{
  "num_key_value_heads": 2,
  "attn_scale": 0.177,
  "init": "uniform",
  "init_std_o": 0.0,
  "init_std_up": 0.062,
  "lr_head": 0.0101,
  "schedule": "wsd",
  "train_tokens": 141400000
}
Each number is 500 + 50 x the weight over the matrix's rms, rounded and kept within 0 to 999. Layers, rows and columns count from 0. Numbers have three digits each.

# layer 13 attention key, 64x64, rms 0.601, rows 0-42, columns 0-63
428491440493576485533461390543522540566534590563477526577464463569549561438442552498587558446464543563489483506439514590454484501464534493531508432417521515453444514524531502419503441542563517
516531489440478558509459461494526589518537508538512483499490571508474486468490424519544478475544432498463455547472503487519422557515498482499479538541476534526479577499519489459544468478487533
504508456479481625464431430500498562507511483594504532523464642561404472570394391538526518495581477434450460559527511497502539513568489431480522605571516551541420618528569537554553417566519511
506477415456512479440558534575533534516412425451493490497504522528543481406523501491477436502561538481550554524504544484540421600543553480560467503524454508399424541503436485434515499470523482
460444479447629471489535521500467569451554472543502489574495506532470488529488458517503485465537571493513493428555527471508440543510594526621506553493462493483508510463401472547578438490412487
466458522507547475505519541564523502471552486491490505465472536538536494482497526482521567513499530478513562516525449536572473479445498477580543502534498473428411496481494459439511564542518464
439481548483451463480514421488461405489445499505504455438481513522474514508512522442446454510483516473507497466544439531463514515478390465471543553564512465520522427477484544487567498570473449
418498552466433527439456377544510513466520414552518524426450548539500509520581648403505454538506468534482442498538511486449582423443402447473487578453546436624515464465429634466530487490517484
488517528584445557509411644550508522540438582457440491622589474486499493466522509568555565496401428534485446520560558417459494513485549589456536436452486465451438475550454553569421509561564495
510433518525506515498453501579500460464536483525534490502526538431530535560583521514503478410422579556483441527541588444453548561565513431475564551521466434496518469477469636560546619608512440
526477500512559481478444505455538450539530489574575439434391529473504520513446375541468527517479565477520445584480485491500445497464487661490513462495556533423506393456540522424516369477432574
521510521468492444490554538538589486577513545525526445547481503472496538543556464501477528540516445513461499467577537459516499427466528605523555527486489472579479551507435375456533452490439559
555509513492480456490557576461442548433459586519406438467546525384456527505507508440486496577520511454465505559472523488514511528476500499479500532437557590502474542465485372548520439559422554
441453461505481444451456509511473491535499521499523438486480527488472526446440509489561343469517505563521486481552513418413490474452479471504579498560551525450463502534516495553562507518480409
509465536506451542507542558416506505425489437394483466497531503557407508586513452508465556479652500487494465527455466442479512489470621516561528615559617581571491477518464518483439405483427512
492531620479556435430514491416436571467600492672577511534384461457411524567493544526588562468503563466453488541507447534442484492503494546476618465563528513511484560501547451590519465480437515
556483500488456445518527557584514504484489557452566554618515485450513465700478458546502526369532533433445538455543465509429528492497489462462592488510522396450437416531522496547518467634446418
515521518502525460532450427555554504513559552506560453505455589463448508548602490530414550488531526600547480476411513595505545552470548581525466443398474465495555466455582430363481459517561440
400446487550520473579601571463574552488502493407438518469515523507468520494449495491543554618495489446574548471567433410551433438410510477590429548565517478453497511586435536542565454545531481
460497406543549538428470460407560521566517489516524489532498461494401561475592451621512505464565543558529492453460453476459470513464436562451535578448513524470407458484522467576494474442416506
417483433512465556488443442442515444484484498503540487492464429498470514534512461506404479528533519535500491479472474510542477533544453461524509516529559490511510489468489558552519379458498510
465423453531569534488480545510409440563609592499421555574522532500561487561424476472489453466494534456502497524545429441395520523467466474549546516598441525491427531501472552584509519492460496
445555526490504484538543532431460512526567471467497517509610497530453522518501520511557450541446442506495452472518583488529496456521493517533415466432471523444505539450561480489462446491499482
552578523552462438477528581522478522592571528502437485529526461467485434571459478507532466449494543504465476439524545438491497528488575488425469393489526452456405515515502531493550525550517438
423541479601522383521511447512505420482400491507545420462487581498471532504460561567464554488561567529557536422555433466554528386568517488488500522610483500465417538551536508432477473555488413
458546504523449421491504527558456532473404543477424475562595478420570531505460476566475456520513545586506488418399513517491491538492525477451492468462550542501410560529465429552540466513444456
579506525482526424528464503542492481556452497514502457522502472471441474512499522479558419443460529490422516488499473525533580568574522571538521561488471520576513521407462443448480519469564432
534558462444462444511462508606512455511488440440474475579537477471436490509442441446462446525554549490495535429551570488501443490549520570543418571398524580465505414463569565474538487528536591
481535474492532523509501547492462513531513487478523503513521511509484500497519503530563460378631545596479522552435472314453470537546533490542485534530549584515434609529479552562558481454431547
493499435365504492436467393498540424493466436578605491526421471526455429480552522512457548476485550455465583489507449578568436599535453539522450556543576382533521573416507537486500553403478564
532410541463422494457488544524531467495554410424440494481515546475533469486512448447464460501522495431463579457515527512515546430562526396378524554539484495506528409442510613453570543451531510
488400481506544550512412538546572461525605357534623523500479540512521493513550522537534513536503518505392528544588505549525561517478471395458517451422481458498479485530497507489548527492557502
511512547527563463501527561571502463522460370418489456446543508518485561531490503472438404651480561565539561510418489618358588512555481396539534526446512530530569460507546452481444408433453457
480479439523428531507511501531511496488478474531495496488515528506516500519533516491479425488490532473469507507475473538456544569462467529503476552442515480444501518477504543560503540523460501
527463483460462502478515496478533501518482485489532517498486497471465494529437502471535523501531540493466509487542509487495452481498521457493543527552500495530546481487463490456439501511474519
551497445501451480516485531510484466582493530424456405392545482535585523476498537560414597467463458497452480609519559533445561497483494498403433396601469390579436475579526552538424496476484425
569437543453492440589520587505479414545558529574355474564365574543413440512473510473498524468564501484571453481559393470548453434407514559432638440514484571634567566529561596482430474439568521
465432549464536469490506525511511461485501494496486514507496535447475428508461454540499506481594503537527523411541536514469430563469520536467542473441509518475442506504476495486519456523542528
533460488399451522530554551549452526501492582456528482490521488406567491537447469454547514518497531524496541455552506404520372374449473553503429439590485535475517495529551483454455492534514586
474538490441545535447575466526474457473486588415479508494539507538501504449482403462546492576510487528559525494526509468518363471428462557480384530457508432406472496538536476425546510550515477
599525525619501552571441521412384466412539426514509555411499543410416459602610521474482481566534399497401551582406539470507578498506640459567504650526483580569484499391404364521519502460439590
483446586582564380568424499412591528542514562463490490587472538466544484478459561479516415555502519601531414456539454527508575488579566533507524601489548363574523504344445553397500418501373483
501496454478509600411405456511550530523538474499517470505504512472532530490526550580554390484494536490500528485515504503420454408446440491502400580508467550490461466530527569539586586520496465